Weights of a small GPT-style language model, trained from scratch on English Wikipedia.
Size: 4 heads of 64, MLP 704 SwiGLU.
Architecture: rotary positions, no biases in attention or MLP, untied embeddings.
Training: a variant of Muon for these matrices, 429M tokens, 6540 steps.
Each number is 128 + 24 x the weight over its row's rms, rounded and kept within 0 to 255. Layers, rows and columns count from 0. Numbers have three digits each. The size before them is the row's rms in percent of the matrix's.

# layer 2 MLP down, 256x704, rms 0.246, rows 74-231, columns 176-263
095:131135141104147109096160134146119084158128114127081100141126124105169128151126115124098131122120121146087137089103109138156122149152110093162110143102110123164097109108148135154164111114116174115169145129111096133133146153106175112101134113110144135103148107146131
097:106130135156121129122146158111175127154121137154097146091159098132101118171126112166126149133135140124119201115138116120124109145103141155109156128151141108141123111117114164149126157172088121138175161124099148102136119171145153114153085110142109103121111127118082
093:124132115097095172138155129163162127093123126105129112118128085094106121106122130099135070110166097165129148168102170110130155132145138163148125061139140169145126109126118178126145150118132158100133168126106123115112189146104035103148144137120148115077099151120148
101:111119118162094090127120104155117165109161156137129092112155109115082116125125109111155173137135132119142119135123123106156151134139142104124125126150106122181109150094102154116151125103131076112114159123133145160160128166129116129109157103122102131097122135084146
099:118146145114110126126120156113142141110104117132164115129131082149118111149145138155120145117116103095127163133170179095111109128142141161111156125128111098145142139108126144109137128120141144108153126099183116134094108111156073111103124160138105154101112145120109
095:107127179149159154129170101137106153089140123139129112125131130142131059123117077116145134101100141095138134104173176134153139133104122094116112116104187132118103139127146135146138104120133115187179143118163143141115104175136099088138105134124147114151097120169113
097:143133182116086140110138160132113134150118132129158127156119159128141145083148136137105106129136105149110131122135150118097166128099115117132174090087122137169108125127097095121180112155092115114108159128071131147097147155124137119135152130138149112112126115128152
099:149114172137113110125146147119139154136098100102116089112139116123152153142146141145138157150122150115134106119149130153109146113132107137142125127102155099125096141113136078160162109106153114126082153130112111137081103144124132112128100130109137092127091127135128
097:151143105077120102145133121176144095148099137143105154090140133119160123135087160120154154112150156131084150138110169082163148127146146124133138157149103133133078122109151141123097135146112149165117165133113161165135113129132116171140097155121109145130135141116134
100:157097159112091160162105104159140099120140140134096135129155119142091155143133122121104113136054118128130143130060169147120118121113132093133121102148158126148159107113131143151141170093169159150140132155165117119097150144109097154145111152127140141127149133156110
094:147143162104152123115132134109129081112130145076155130111125133118176132124150122129176148112126125153095145110134069125136119148107080106161102086106109125129181119140128136144115160137073086162159088117144171113089101069115152149133119130121121147110137189128122
102:122161136104097147116127102128138097098150135172131130073069133121128132145136194145176122092140113140067127135182193118117100122087074137105136129100130146119138141124157118175128152135144162080132113117115107096106119123145151196121135130089132165136140108168152
099:103137129111106108155140174102146163134158144144122155155119144139148115118135105101095141089120113068086131133150151089130140143136129132120099136131139143148109123130138128114145146147111128127123141098136154057163164167148158103126119133128146137108119125118114
107:135129103132124105175182141116095156124153125123134088164138160155172134126156116128131083127150156118108109193108129132135169126127057136167106104118132143127113162094101158142139090139122135136112167195112159141091109110125156131136061131094132078123111154121115
098:131118084090110114136115127093139129159138179142135103101135132159060093062075156141141112078149128127112129150089099149132110164086146140102120165133121091131149089141118101148124132101134116155145082191103147120159144130127110132072124108125126126135109126131140
097:154126123137140175145122119118144108134152118132157091128132116140123164119150080096129160119140091155143131113101106126144171089152124076135162135097112159103093082163102101112132149128129084095141146049153125158134174108109095150137186120128109142131128106137127
101:126159142137163172103140109132149113131118112089117125172133145114143073110149153171130080134144128104100158126148164126147134140169111125082170141098157126159124112139145131132125135102168138150159112140167139126161191090152127153167121148090169125135111143113110
097:116147167160094139082108100137129151110147118099117166137116128127127131195096151111126128141153126169128093129149135126114186148132130106126127146120171133157139139139084087147085149146133135096117100121123159149120154146114147116124136109107121115157156110138105
100:090141101120143090152101141116161150123092137092123141126114152108110121113142133149074146118139137146136160101112068138109109063129112140126152079127088123125171124144159163161111122121155106129088144090120143094176095132094125109148114155155139111095123094161116
095:088139144144158089131097124107141081098113120124102057074148094082144161137120122140087156157121111109135112121102128151176165127114136149125110112112127121108101177135141133115172103081123187124174113150082122139141126095162106165159096186137172133116088147075125
092:101135085071084138185113127155133151140089131146139137160091122147092077144163117151167125117140099131130085159134116113139078137085088136124135132128171101099105127127136124136117110132157138111131109115136116157157162159141117152123104145170139119126082118169098
100:178119155141147148172182100110146120121143141144141177126117114125161110118107087145116171081143134098139122121123066124098105184167147144106113138106136129124124142128172154124168119128122137114092095186171180098115097137137128129131121071129132111138160140061116
137:114117151134161177123133150127121125108146121091112157122121196120119140103105139132122088118114141121163117111174124123110132139093083118178143122136134133128151124110126121067119128102082140154111110113115145141072167130147089126087110105174132159140159119114115
101:120155120176120170123139157099109124111116113099134124109088140124100164132127121077104110148121119115158143149152122137140129086174129147111131088132085138143120122120132092108163104148146134081111114141160141129137136144073127143120111160117193118144102130113117
098:136110114129114139076145116149103155119094100066111157094098170139115126143162087154126162166190093138163159109090091125127078108156166134134157099159119117108127090145085174101141165119130107199107143125089148112125155102167088117174128091114126120092150095124116
098:136112115108130162118163140141096156119147161151128164147154125117153100166157128114119124147139113122128119169124133110138146112080128176094069122167127084124138093172093125136154102151130151185141133116108086187109105161134109101148122130112125134112117182057098
105:133164102115159121137096078138141139142127140141130154107101094143124126091086169093116121110116113122070109126172105104135087177104123149147131123169119117100154110110125133121100112145146128118127145138118096168133093113151147127119148096136085081145132116102133
098:081157110084134114156132128100128139151144167126125101121138105106161137170106092155146136129119124157085099175107130089091122193118138136117123129143121122140070098129141119134122145142127096159118191106153118122139132123180111149090144100131091093130106133125123
101:147079146135117159125127155110098152151128126148143155095144116133125110157134088169130126130112130096098117094111066130140138110150142150196079126104125127103122107140126129171146146123115100160067132103084136122137168079116159119156182154130157090135129116130131
090:087097134096101150110105142125097134132103125138135164163120141151117077137115152117111161113131099101074124129140120127111139077120159080107150134127090142113108169123139147128078178144138145150134100128157082144154114113123161124146131151159145161064093163137132
101:146112066153145088129158135114164143119139139131140109117135141158155138174092135105117135118178105103108106152121092124120082112143148115115139135114150120140110127120128151099113148150107123178140119134105167144122089112117102115101097099100127146114107164137085
092:123115176114104110109101131151072105161146088120125135125134092132128120134140127082133154146096081148179151145137123152111132139127091112178170142180113143132110130113134088135116157131151131150115161115113123106102160121149091138134134151141182094159097178158141
101:111126121104135112112166141123060078123132121117106143114108154081173111161111131089159157116132124097127142106107153152097119147121089140133141169136109115158163131149107118105152107107146130086113123164192142146108107119136117129090152127136125097139163127136134
096:118123117118120136162094122117155116150105165132106088112113142125116128118100133144134133106111139173141129120114090104158088062113103116139154182120163138146108142153186158114104140114118105115150111111145132164144168145169177108136143150120172143097170167178156
095:100103148103145101130121175126125153165124134117166153142177134130148102157114106133138129104140136096083139097125166116184117158142117168119100129134121152138117135125100138152122155123133120097134107094110116163152099154135131133128081119140123151081156085132117
092:140125135085107087134094140105140133155148134100144124118148086108081085167140139159122154132123177099108185142134110153111100184121118121124135141159095156133115105122120148125107110120096084108120173097115102076127132136113169130138120116135141116105108146090164
098:141109125115130134102132177073080108175115140116102137102156110106118152109119149147156150143129163134120141150140126133114163129108134156126127106160105121145125152116120175136138133121095120114110110157085153134122103144128133133095173113124122121119107089135141
103:156150084128107136128129112133149153143114122148138134135115098138113100118151117110121133098173122121063125089140103082118108108131154101128139145114144122111141123171122133180124110116066195126121101154167121169113128157109150141159115109140131158105087135093124
116:096126120138134134139122127108121161172108152132144131132104168132131062142137120167184112109136149111166153126116161146117134144150116125182156115107139152137109112102124157140139100140125123121124079133089093091114136137164136145096054183081157120120116121132088
101:128159144086095123116122120113117126096109124122157102155148085105079155106150148063094126111106130169079093153111119140153090098126154141122072094117133172130102112140139140113155104115129118115122149072149101134130111134193178132155098142118124128168134128188107
128:092144148153141157165136163120132157117101143122170104171126122139127137089135136138091131111105111150170122140108119083119063111107138146090130124136151117098122140118086127125139162152130106127141122097084098143126119113117173081179113155137149128149123161116075
098:116119113102160159114142133139104078110145088108107174156125160135097119132126143138112130122137160146096104170141142105151145142127119137121175132101115172097113091102149093124113137155119135142147117160121125130137139125196152138137137140125124141157113133100125
098:111105115107121147137136142089162142203148155103098095125107101133122141142147168112126095117112101116168151120120102097147124129168172140100137113123121093116096138167101114133107133103070128106138122059123166083146109092109061158126129169123122122119131149119122
103:110129133121131093129126164138131122168132158123112130148107086124174162174135129161122136078163150168112132108142173149134074171129120152107097076151131106112098118129124138168112156118097135109132150145118151151140110137095091099163113094150112095138136159168149
099:102125128129112104136109154163111132130090124129154105133143170070103152164114123120132149130112106112114137132114145127142118138125174135078141164201124144197144139090105143122119144129165112133144141145153108157110157133103113133187126101152098163110140117112106
101:129124119113117142150130103142134055113159128151116192160126156106102089104144151156112102110148086133137113167190148161107122104143141121134142114116154135120101139136158124173135110144126128122154122104163111165104126097138126184142101178125144135156180119143147
100:153102142115172131115128115116117143092078106128096100120135135119152151131125109108162107134130137091116129143100162131112136137116092105133136151148136145131111134113130114146091176160134109143116149137163093149154104149140106144154117158133126083119146126152128
097:089143129122128144156112144173132112165118092129176103134128120141150143151150117114143091162097093149118155101129141140122122087105137127107127108142115161110081164163127085100132066132084143156094178143131154135098102124157147157164115106121149131143126124148127
095:116125128146101144099129102148143144121093132143111135082114121090092134130091115175117073096114108103108104085081091128114117132133143124099088139121127095152163103134121122080105114124163088130115113129108128150125130161149153139124104151130124097154122142121108
113:159129094086111103129108134136149145119127141100131130128114122122101129141141146111109155148177188109099168129139134117093157131174146120159200104129138115144145142126134148105099088138121122118118082099141137172087123126149156165142159159136170127101145123144123
101:079109122108138108118128155164123140132103119123074126135172138119128134161116190116124134124136115109112106124071154126115122136121114137144135131136102123176123166161121168114129122116107122092173122099112143115160113126120117149112130148108101124124107164104119
097:116140128142129102109158134166134123111150132167145160139127120143111152110130134137112132132090137085107153097078109112110091155142105162100070165146108113109154079130105130114104154091124130096127082101112172117140096115196148143111133103132130090145137136137127
098:138131143150114129146123107147137116135116165132163074113128140109180103134115130081103105126105129112125169159118123115101134119103102138137174111144124104094133131089121117082103176144104075135166082167135151121152114145152124129116072081130144152162176146110135
095:135131105107109146123081095120120138180164106167131149138118182152148153117152110128138122102081106120083155143122132112127140145110135106154127139137078092133126119120137113145132153124107161144130109136087163147128126058108103118151110081091117125100103108165125
097:144148103135121114161138134125137152114146130132121116134083111134149113122134143131123140144127076131094150128120119138161138130128091133143105139141093153153094122137143080115091157093137125135101150121082101126144150148116158129131122125140112115108133129151137
100:104143137121141159134117108114128152109112176114119135079168079124091134160108167104096148129112129147127092106120121141125156140138132147147133114149134146087126123123155130134140130090167114133101122093110143116082109105136112130143132111106159122151125154098100
101:143127045103105132149125127132153142131140147168126106134108128093147182136138109088116104140181147108109182123156121122169141073114146140109092133123166113170125138095111132130131060126159123097113150147162147129154100160152128147111118138120143148102126093119167
101:157099101087147143132101124149133141135149118174133139146088113131124102124143110125118134133116151104105165104094149158154117114151124147121106135134144112161128131124143077137116129125133169153135176143140122165134159112131112120078155132104136113122138107158096
100:136100124164114145110137115153180120135133149094149163209066105147111116087171113106150131116123121102120135095149145125122155109100103135102133125132123160136096122136078138133125133130119178136121108118122078168128138092143113096141131128112120148140101162116127
098:100129133130143113099158110148137152128113112126152128158114140120101206117131128153061103057138135139116109132145124145078143124167114099121091163137135137095122130150118080139134132166098135128122164148163108118148077130111159178100082095142158105103122122176119
095:113127121133098136099147140108124110142156109111109119117118115129116125126131109079108111136133107125107073138080146118123105145157132131124161130111141182115142144122121160159114124147104116151103108096140135111154111157141093126112138111168129155114143150116139
098:109123143097134130123083137118124112110118111104156123157080136119122114135126111078145095135176147113117161109079123138096125125161145091107162108104126142186144122151168151113115137150122160145186143095141074126124124117149115159118093119122103140129143132156120
099:131126128117139115151101122085176096121130092102119114165128141115130133151112127095103163108132117121134135134167135117147132124140162180122127195175128100141133116101154143155132113128111139163122130096100183137145124124142160103121140149112127163130100122116123
097:110119151116126148177078136116134113100129126134144123129105132116120100144111141140078155119157087123118127116078121127134136093143176126089103099120124123104134150145137156150127159133126127138096135127127117088079114135148139106126170094116093208118128180108119
101:090167143099122128171144106141090111125135086104111132095131106083132127132099108139095112183153135124120138149142123077147129113116140151110154129108146148165108148146127120144110116134139133111140136127108136101143108155120122196118122140122116142122151119072120
099:113161168154202136180089135108139134127112137085113155128129158101109160174089137150126132123095109130104151100142102158135119129144161124083113074155105149159144134117109145139117096148132132141152124164116134178096117149156133119136113119156166135138106164113120
100:123144147181123111096149161143132126113152136111157132115119122125120139131147177119149101112094128092107142146108078118133116140096125078161095069137137113108124150150126130116129148109123102139147131122118110144111160118102114165110113121181128133144161154098095
099:121108167069081120109119131130150135123130150135135114116161135124173195147121120123108151154120131122108114134121133132072112102152123170145161139115104143156136121148136097105135140134136179149143130128147116122113092124151112103159144083135090109157117118152148
100:166165105138145102146123116115084139137134104143138133087107151097147148120115128121124108112149140103121123111116146141098135121119112095136111115132164086121084123083131187115146154157091093094116118097181120157144144145137122125140138128114100120091110124121146
093:132124139153151095106104108132131162104147130128132150120127157151157143104158138129159159132146123172166143112148156124134115175174147160110126125152166096083081146136098187110146116160107138136133117118151156153131100122103106147119169161129136141146146164102132
099:125119136124110115138085139103145134115146122134123191147112164117153168121138112095138127120144140110098147131158125165135175125106127171106107132153099100163101127122135088099137135159120113165111089118165129085136138123136113101095146132143162087099146152130169
097:097136115175140132121160086114103155110149164114145102108146116099108085141117125146114133135074138127142138087131158096103134122119141129124151147125144104123118121107181121163152090123116133126134108122146107157113104113122101119150145139142159138156135104144158
100:166131129112097162143129100113119128103062146129089181101175119119121129117107107155140126107123146109128107118113127139114118112114153108122101141104103127165069154137131147109119125125153114097139118133056111157115138134174144088100125127092127148096119124124086
100:115127121135106138149139088154130139121100120138143151142100134157181096118114109132147126121129110138153133107102087082139131141119117101141090127134115120137138113191171140123169138179125125182133140112132124123156147071121100122121102097121100134158135160135103
103:120128161098103126152119127106138193115143174127092129116174150104138060181144105141107137123124133173139127139151107132111097137108120110128164111091162117161144159127088130123133158075127120132122106135154126090100108161121140115138155132093111142127099127144121
098:163138121091113122131133106112101117161142145124097160146169147159149121114125121107191153120123139130102149142117105125108153102153124142155119106111116126112117169109096135124119108108099124161129119108097104154152101116141147129144130115102122152135066131163090
097:113126141120126091098199136130077157113132180167102147113124127109121117164155123163117125123106124058162139146156162104120140129079155093151130156153128137162082125124108127132141121167114137122150124137113180124107163135127061092134119119124142137100148129150140
097:100120137131127142117153161098147109126158120111146151096143094125154116120120146088075154151142118126127151107055099136104129129126144122141175126155129103130151144082095151132120121124142134124111129116125136154091142112131115140116122100133148111132099129149138
108:121156115118165118162097128153110121070129147129143143152151126100110137134175106135097142135161103090163107092092181149110113124142164153119130157094187128109129143099094131168054144116187123121095156146089114125144113147115128148105131158150130117116086107119142
099:174104134132099078128098119151125104140175143122133108181082116141119097125131157122085164103131118141122121114128112134083128131113115103085118141110153117103120112171106101138164129147119118124114103090131135134151124102141114173151093125152107152173141112142132
099:086093131160142112148137167128135104152115152142111140151116084168119126123143122118135090118122142129117080132110133140100101126115115164129114110123142133115104155175136133135140166125133131145147159119124116109135101119142077104110114108139121162137111128116091
096:141127127135142103143136117110073116095128124103140097149131122127116160129196116172151107161118112149143104138150164128123186103148132133140123094122100120129110148141140125108141140125121103133166131080128150127166159076125138154159103167153126134139085129157122
102:075103131124145134100145148081133107144122100106109126139119136100145144132122124105132156125123145112105159143117112126120143118133130116121104128124157101105123113114105092129109121132115145126157169092134118150125113166142149106198121127075099133162088117146112
098:087129133121095153152163129123216111152141136154148117160129119128143133125117119128157140094123148150117127146125144102128115163127100123078159140164129083073154179165100109126121168146153120136118151145118123122128115144090100076116143153158100130132142117105147
103:161090118125113128126157155113136079147144147091134114104143121134100120121159164164138131116103123132079138112154108132093144138109124133152156136125135124116129130149084113091144124154136114137146132137158107117114124186119121154136127152118124167112115121121111
105:098104141124124161105089140108098108102081128122117125126116124111123106169173139121101079112158147113146127144096103129161134140162092150134168144150099115170129109093089110141124130148145116154132108092134119152129118148108141152127135173113142099124090102149143
097:120123166107120122104116119101152154149132136105126148116139113090137145159180121146128117119138126118108129092143140122144103118098124097148090150139105139126100112142118134141104123110122151065146138152122141147146129137135153143133137070143095125132139138132152
102:084142164162159130116154147129087140125141159114075095098095150133164116145155140147127114126140141152102129162133113106142151092193128099147152129118158118111139132108132147159139070093105072178131129111124111144105137152122124137169137144101108109145137124088160
100:131113140153126111119136158132142117147160118105095079151116105104207114124138173121170098088101123145084112156115138145119155107141141132119141108140096141097181132108099138105131093123115142140113112120164133108088145125121152098137142149167114082128102143092126
101:112123128109147144109111125141122105102142102122091126097116127159185147162133144096111113096106123128114133146135144075128108201155114127169148092167091092133146138147125102173144074115091107119158134125118140109133115116116121160142136145165095116087103134126187
102:104150136126049144148151105144106103113128165176192145119182122145096129159109133146136115156148122132113134117110126125146123092140097131118111121093100134161148119150131143157117089150143080149175131167123156150066122127153111140158131148145087133128100133147130
096:121132205108112134129145130105131132091146133161129124088139130141138124146112157178115149132107119133128093180141121152143119126100168081095153138121150125113117116130130090112148134164087106126147146131124121149163097133125111128102152106128102092151135141122136
096:103111137108186134139111137109135120105126098141139134106045096118149130133113121141090128133133104134080109128096142140134109098134144151137160115094150141118144129108137095165111117116130138121113148103144110119141088066138162144117125098117127147097119110127110
097:128190106117165122153128142136151096112125144121123100128107129148128110127162143153126103137129100096131156078158132138134128162128134088186115118164118130127142152116085144101147144129122141146136136153151125083135118107110128130148119141134156127072095120130121
101:171134120158128149143129082147128110176158130102144113140122199147086161109149103130167072105105139141117180146120138123141128122109165152161109137133142093149120120164117138139124138134188132139089085128097168137151154105115165104104111187166126102146131135120131
103:151141130129124098136151110132133082098145111142161122118119172153079099147131177125154101122127129127126113147105118119137116153139127119142101089133120145149120135186088130188113130113143095103121085162128159122129149154159185104148122148139091098140132145156155
103:134141117100121099169114137153134157114094130156120162118157149095137119132111144140192096118107145092120168128183139137119158081146133068108123149134134038164112119139098154133135093133141114168138110132137119142142178138143140139131102122118114123143128089127155
097:120114146122106114105138133138150145153126082116094155110130121088147140094126120117146118148107144115166137141151097142157164149138161172128099153143150116158115125133129122111115075119171128128124115108111148097145144130146136141128143136132121153124120112133127
098:142119153152145163172131159116129127135143107136118111124145129158147101147147121151129130167175075158131140112158095096149100108132095158135145132104104098145095113094119166147122147109154077135093109124147143170153160103117131107175108116124089113109129087142124
097:164128144165152138116153162111150114089137117123127140126111149111106147172143095109085145157123104157180104125131158152091122092127100110144159081119133166128109108145151137117147096110212123140130095131155108098156148155063147111113104141149137090159104153100121
097:134113133089158144110118139102146126100153147118120149146141147171108149109189115143144124129145125099155160091106125136175088146168111132122158156100138161158130123178113135137138125125136134134162133125143170076098121150096132108105135138116115112112102141122090
094:114163073108172189144183159099157117145132152149165162128142141156153094142145127129084105130166127109116089110142097089140129140105135132156125146137139131170126088152102088141155117126139119130156132118157127128148092157128118091132139142122132200106151152150115
101:124135162129120112110127111164079162154163150123101134144161133117185108145141138169064138127099106152174149118129151114118114139186134127110122181094116111124108173123148151130111135171129102132156193057150081161122120146130106128119119114109124138111141099102143
100:152131125148132108132129120156110120126101129101098123152117149124126155182158108158123133140101099140095117134139136091137107103091092126113115142146100185138181121125158094127118105150096140126078102166151106092130114116108151135095135126130131072112104124141075
100:145159087156122141139135102163116175113135141084129124139127104124102110146146133126131159165161128057116146148194077135131185093127118128123146096093128132107118134143128091145118176136124134119135119188126076116095162084125142164120113124118143146138137118138132
095:146113106110118123109125113118124166177103132102130137104121131120126158134159105164158138127147175147048126145110138125124139146116120066116093118146132120116107122109143139150128129149114120159133094124132152131132148093133147115152120135161159124155095142153114
096:164136108132119126126077149143107096155152145093116101142153135211116120118158113142148141155133122141110116140080141141122195140146120126135139152102173119102132130146105145105189126137130160116109120103102139138100098110104101169134108120178118134116102147104127
094:113145178133144092077095050097144109126129124103107196118142129143111121105166129115113158118155126123141082162095138138166116078095122102096127134088106135085157111125109118150113170121129115145105166076125142164140123119146110155121112129183154149106119162112086
104:155134117103103131128129112130139085074135149108101123122141179162099159134130124134137147151140130150122071115135113099157095093122142134134123105132134136144142150173125110164134074132118130089123155094157153098153105130101184119135190105155097106122144161136119
103:113142189105119132153155137085131115133138152104101128126102120117137103155095154114182130112135130101116102140153181105133180134116155170132091116102158133128148108145147125127121116093102138124125087164136135136122121123141160087157148110113135143107113103127102
100:139146175093128140123134148130086157142112126132108108131100102096154071165177130114133086168112161108067117113142113070137172162117153121099131130115178178160137122147131154130128124164138123142117130084119119142112139126146132108128140084121115117144133132116117
100:164157140133077093144136132121119115168110166118093100104174153122146134106115124098151131145117132128162152127107110158127130149139135162073112123138140109119146139133159132131143126120110147105129121143157130114118158141150153123139161158116107150168135150111120
104:125117134143098135135150098167165128118141137135173094126155140114128151114135114120120108151143120134095167142146159126107101107159133136089136127110145129151097111129143124145121124125130177106152138087107090116154089100121135169100064101142125104100153125119131
101:123155093084131159147169164115108172120095134125109144103103092110131126144154173105108123153124141145150156143104083098147128110132121167139152076164132154084153115191134139112161144116143145125146156154143113123152140155113117102125095159127167128137103090082124
099:086141101142123106130130082110134124161146116099138094143095121140119134128122107114124125142128103136132113100121107132144088141092081127099131096138127157148083132160130112108170147152118143116149135145133099112133136100145100131095108113123147113102137111171124
100:125122127143116149164133124159121168161161110148109133078137082137124125093131125175133093063121141110158159144128119157137130151101110100150118124143097162143134098085168131113130088142163121130152161118092103132120147074105158111125132139111163204073094125158106
100:121166118139151037116104140138128092096143140138089129145107133146113095122139136136077111065119140114157138107140119167172118143130208125099140111140140127087157177104111092087120102130111164106141193118161125121096151117128093084131153105131142131132125136184128
096:154123152138129098151121114107123128142150158159137139156164147127155149101151132093127120161121128145139111109106102147106121102142123129098113163142090119117139139132123129176153102149174135117110081143150116129129112137127148103105103144144130166111146166152138
096:127093169166146092124124140116108133117120135082118153158119179121112130132124128133168163161154158109174134138105097128117146120156116125110142146119129159134135169123133137143118145146125123112108116152091121151083147114089109114107157092100100143082140149105118
107:130145104105103104079079128149135137095108123126141080129134107142156133103140127134136108131126105029090097128121137143102130131109129149102126110093124076099130101087128104152110140136138156119089135153131152140191110138150132137150134156140110104126111086134142
100:152079125143129166103108080097129125130124102128075114137101107137165176126137121133130112149120156139115137124145111143148191097137114133147091124135110126098109137159169104147124152137108135127145137146164182158139152136140162083100128118132109101174098116111165
099:127129121121103114155171095146159153102118121123155145142139122103109143122125123129127089146109155134139096136138097147098097149127183151155102148146145120112121146112154150148122068146100122174088117086137092102100100162119153125107140099123115149116131125070127
096:091143121141154168122130136095123137135125131169113135078132092110147095111108149135148093100126165121104137103131108149100130110139124131158146123123058141141108144136110105100143138166135083173139106159123155103133136116141141131167117126111150129116090121144176
098:108108126088106105135154160074117088106097112149113127119076149166134155137129119124132143135106106148147150095112170108151104124167129123105141110100177138163144131125136118072105133156104171101147139127114083161115152162133067159127145180153141117142114123164141
104:118114150129151100117130109126161162129155150119111160109100120143119088129100099165137153128108095122121142152093190097127154112086131124167120166111162120115145148118143142107159124131117159105135147114134103145138118115146109135172104112133106163157135085075129
099:164143101120164135093121109102138134127149137107130128159136113111139108117115131120121143112120133120144091148203137141131149138116150123138129092134164106117110135146180110111139139151110134116154114177114161138082120124086142187091091098152129147135123114159140
100:158150110119110141089124091095162122118106141134132109118103118129070082128112132094111149153147100171140109115165108133107133133142134141111107140093108148128131112139142135137152141114097154109123088138169140077124153145130115140108121107135113104125116075126131
095:130160134173133127149119169131118142155123143165125153082100091132138167122133102151108169105131137100123118174155123127152155132157118142136117127126126130137140112101120132110145130104124149097120144142120113072115091080123118122106118158128198104120123105129124
096:139119119159133125130125170121164138105137184152102103145140112137118126111150130106127124118174104119115144129114139125148143189169113158073127152146124144083106132116146122125124131162084146102162165124109111111126089145166182113134109096134078148122148152096124
100:156120131136144138142132144150106151131085116127160160151164108170137128156093143112105156119126113151118120113108122093139144135165163140151106132123123098128110119138100093105102067109127111139124094118123106109147146187091177132150121186149137082111157133129113
095:134085111076137123118121125109155081110148173100175123092130155099116155151094177107130119133134160091103141124117146167136143128151138122148098070131113157196092146110131123114112138152138108147131179135072103135135142138127107127092164171139136149101124122139146
101:130105117103169160152091098108166142110089162120130170158148126164126111099102153129144137136153124114161183111088136118129125142134117133139163166117069148125134132139110144070156133137118109137124124109119119136108136143129096160105129146151160138095141105135133
116:138091133130122122134130138142170082150110096138142125070151102122131150099171115112118108158150088077125128158176143109136164139133127122167136103130136151126156120133089161151150149136186119143129150102168096133143157106118137138149109134131094141123131124136137
101:143091130104076150158118120161134158140107092147113095126098078151154163122076128092150124138132110126131088122113088098138129139140143090092092128143109127142110146105080128150138162132115085109120127152104106106111115124123147128091108158116135127142184176140140
102:165129118166166079166153098145133168109136181142109117112103111089106126102125111120085116109136094125118134082093089165104129092176124157124120122149123117121121157108145112144136126136155077148092096130149119137162133119123148092135133124143140110098112115108125
098:158130144128113081118132135117128155141121079114198116151140140120143142128118133158118131191121116135155088123189141125099131125101150155121141147115156125097138136143150138129125107123115162190162147114138150126139143114123119182158140146109165131152167152127102
100:126121130128109102123120172161126112120136162143145124149071114108125159121163122123111098177114130146160104127123106113136151109120148112125169133141071094101150124167142136153116150116141114128166165146125174111105153129125112132127105091131126121113112136118137
096:110153115126146178120141169109104089153130104147155141132107177128120092154126107085112128121143138143133136111112130109143128168142159106111146113124106126140136142186088138138166115073122127142144103103106171147108126105112097091133128134200112123166140099141157
092:127112132131110108128123132132117159111082140142152141104110110089120204111113091103129155122114126095113116101098145126120106136131091144129116095128117099104116134164079114120133180117135123104153161095116100125147122090119132125111103130161099155102150107111122
104:140121140151102142119152154190118148141172113152175155127170091121107106079103094114158167121141124107165123112085156147103115126117153164148112131133098098101134159122115106157168179129127139150162063140122135178115133116133121127144073102099142142155104113077108
106:084112158167098102121119129165087092110152168134140114145128104133119137122157103134089127154165108088163141131132119141135153140149120093111109113135143139143108131113139118138107142134092105199114115127126094120155136150125124168142114122093129145105092094134095
102:115091119116112086173151074154140145164098118108149142129155138156110116174157147151105126094149156146116167144138178138120084104159112131138096128136111152125144126120188104148102127119130128113119105130164129138120122125159084149139115128159154091134143126104157
105:160136138075101088137132119147110082117138122118136102108114125145168142143181165176108158149111088145165127117123125190148120144160110103116137147122135098143115127089145124138130088111112172119158120103116138135167135160147148126119104116150115089089110116095136
099:089155113120113151118120122151098159148100155112168092090163109121142177127134137145164111111144136159088168101086130142118110124091114127128143149126135131102148137159144139147086126159145106108146136150120143141093159102116091181164118111120089143104116090128138
101:098109141142115133162111124118160153119156152124117133142107103100109106088057141099107137088112119138098131124140099123147108149149122090140091132113122165107158119132115150107163143130104177077147121151139153123148157150117190124141112158155150129175111156080128
100:158115124104087123169077158104102145132158146128148120108139131107118096167129128132141129108180095103087114123138145162096112110124161120075131171148151174166116168123142159126139130119111138092112091095096083147116144169163136158169105114147113102060166132165091
098:129109110127101121180129148124142157147170110136113093160194137137152093115167113091096117151166113107146111151130101117133129161162169158129089142142081121116113119156123156162190124122137115150091110153133115114113152093175121141097120172121146115114130166081118
099:159198104105120116168140156130111139135129132127153115099127129128129104090098102102109113114124122186125121123140143161117118142094173132174136133144158099100144117086171121096108153124132141110103148101120159110135138090131123109118083132146177167147119124086138
108:108129105147139133126134119133122143094159121146100099147162119101147110103127128108094096149111172153103158163127148116151135135099111173106127140131149132143122157108111130111130121110110141178116103152140061097136095168129121134124124159138166161093111135131149
101:125142110098164126135132120091140159092136098116116119134097111153178088123126127146126127130139139114156174137138187118105156127136144161087134147132116147172105153103129133122136161105108081142125137141122090136128157137135127132110191142093144140150088125095172
100:136130143133107128124110143070138085124169114126099110098093136149122157125148085140079103108115101126135175121123093123121085159110133106090112154123096156127071079152113156151151176165093099151130126185106116143113147114150142138126081194161148108119124160102101
106:091101107115113116124127105114158116173081112141149101124101127102098122082145112127126140132091160074095148152110115105113112098123164143158098092135134126139117129129128128145156150107125109105132091119106100155125117076119139172139159162144133105134116155118129
097:159150117148095158132136095077141099154121142154171168119150111102140182123117107155103102122135128100100146060123146145150127124126140154113178151129160100078111139148149116136084182100124157146177120134174137131127140120118096111125132132137140125158116118130111
099:117110138085151141139158111121130114110147138141131160134105119090149118114123127177108131093154156167103098124143110116078109153163152152102115105148153147134152115135122113114148123104113117157129123155151136152126137117130087110136135140171121140142119076136155
105:129127121135090162118131108130155094149130140150137114143133080153136150134139118143139097100188166136097130075169109134132127132128126124095123135140102103093113138120094130117090143113121165161142076128136106088100156118175119151119133150105149128083145133116127
102:152164159155137139136114152151131089141139097148116140126121165155121095124129113134084087148114128199112106108097105125128179126152103146096129098105149133217136131131105149166122137105124132092121129135101115159148160132121107136104127141130158151139101117128149
097:145168097156107143144138126095134091105092167147113133148148116162126162061149128091113149176099123176138099124129111087159105089117132174081100078120110141117114117133137100121152126133155157103117094143107148150144174141133165141150140166120112124140111149141095
101:109127089125147121142126123108129092115104104114141137117134106163135102128132133129143122102096095079121129126094151099122079111132136123104165115173125149085104103126126093093085156164159144107125120121113117135111120141167101121123105105123161155147162144117128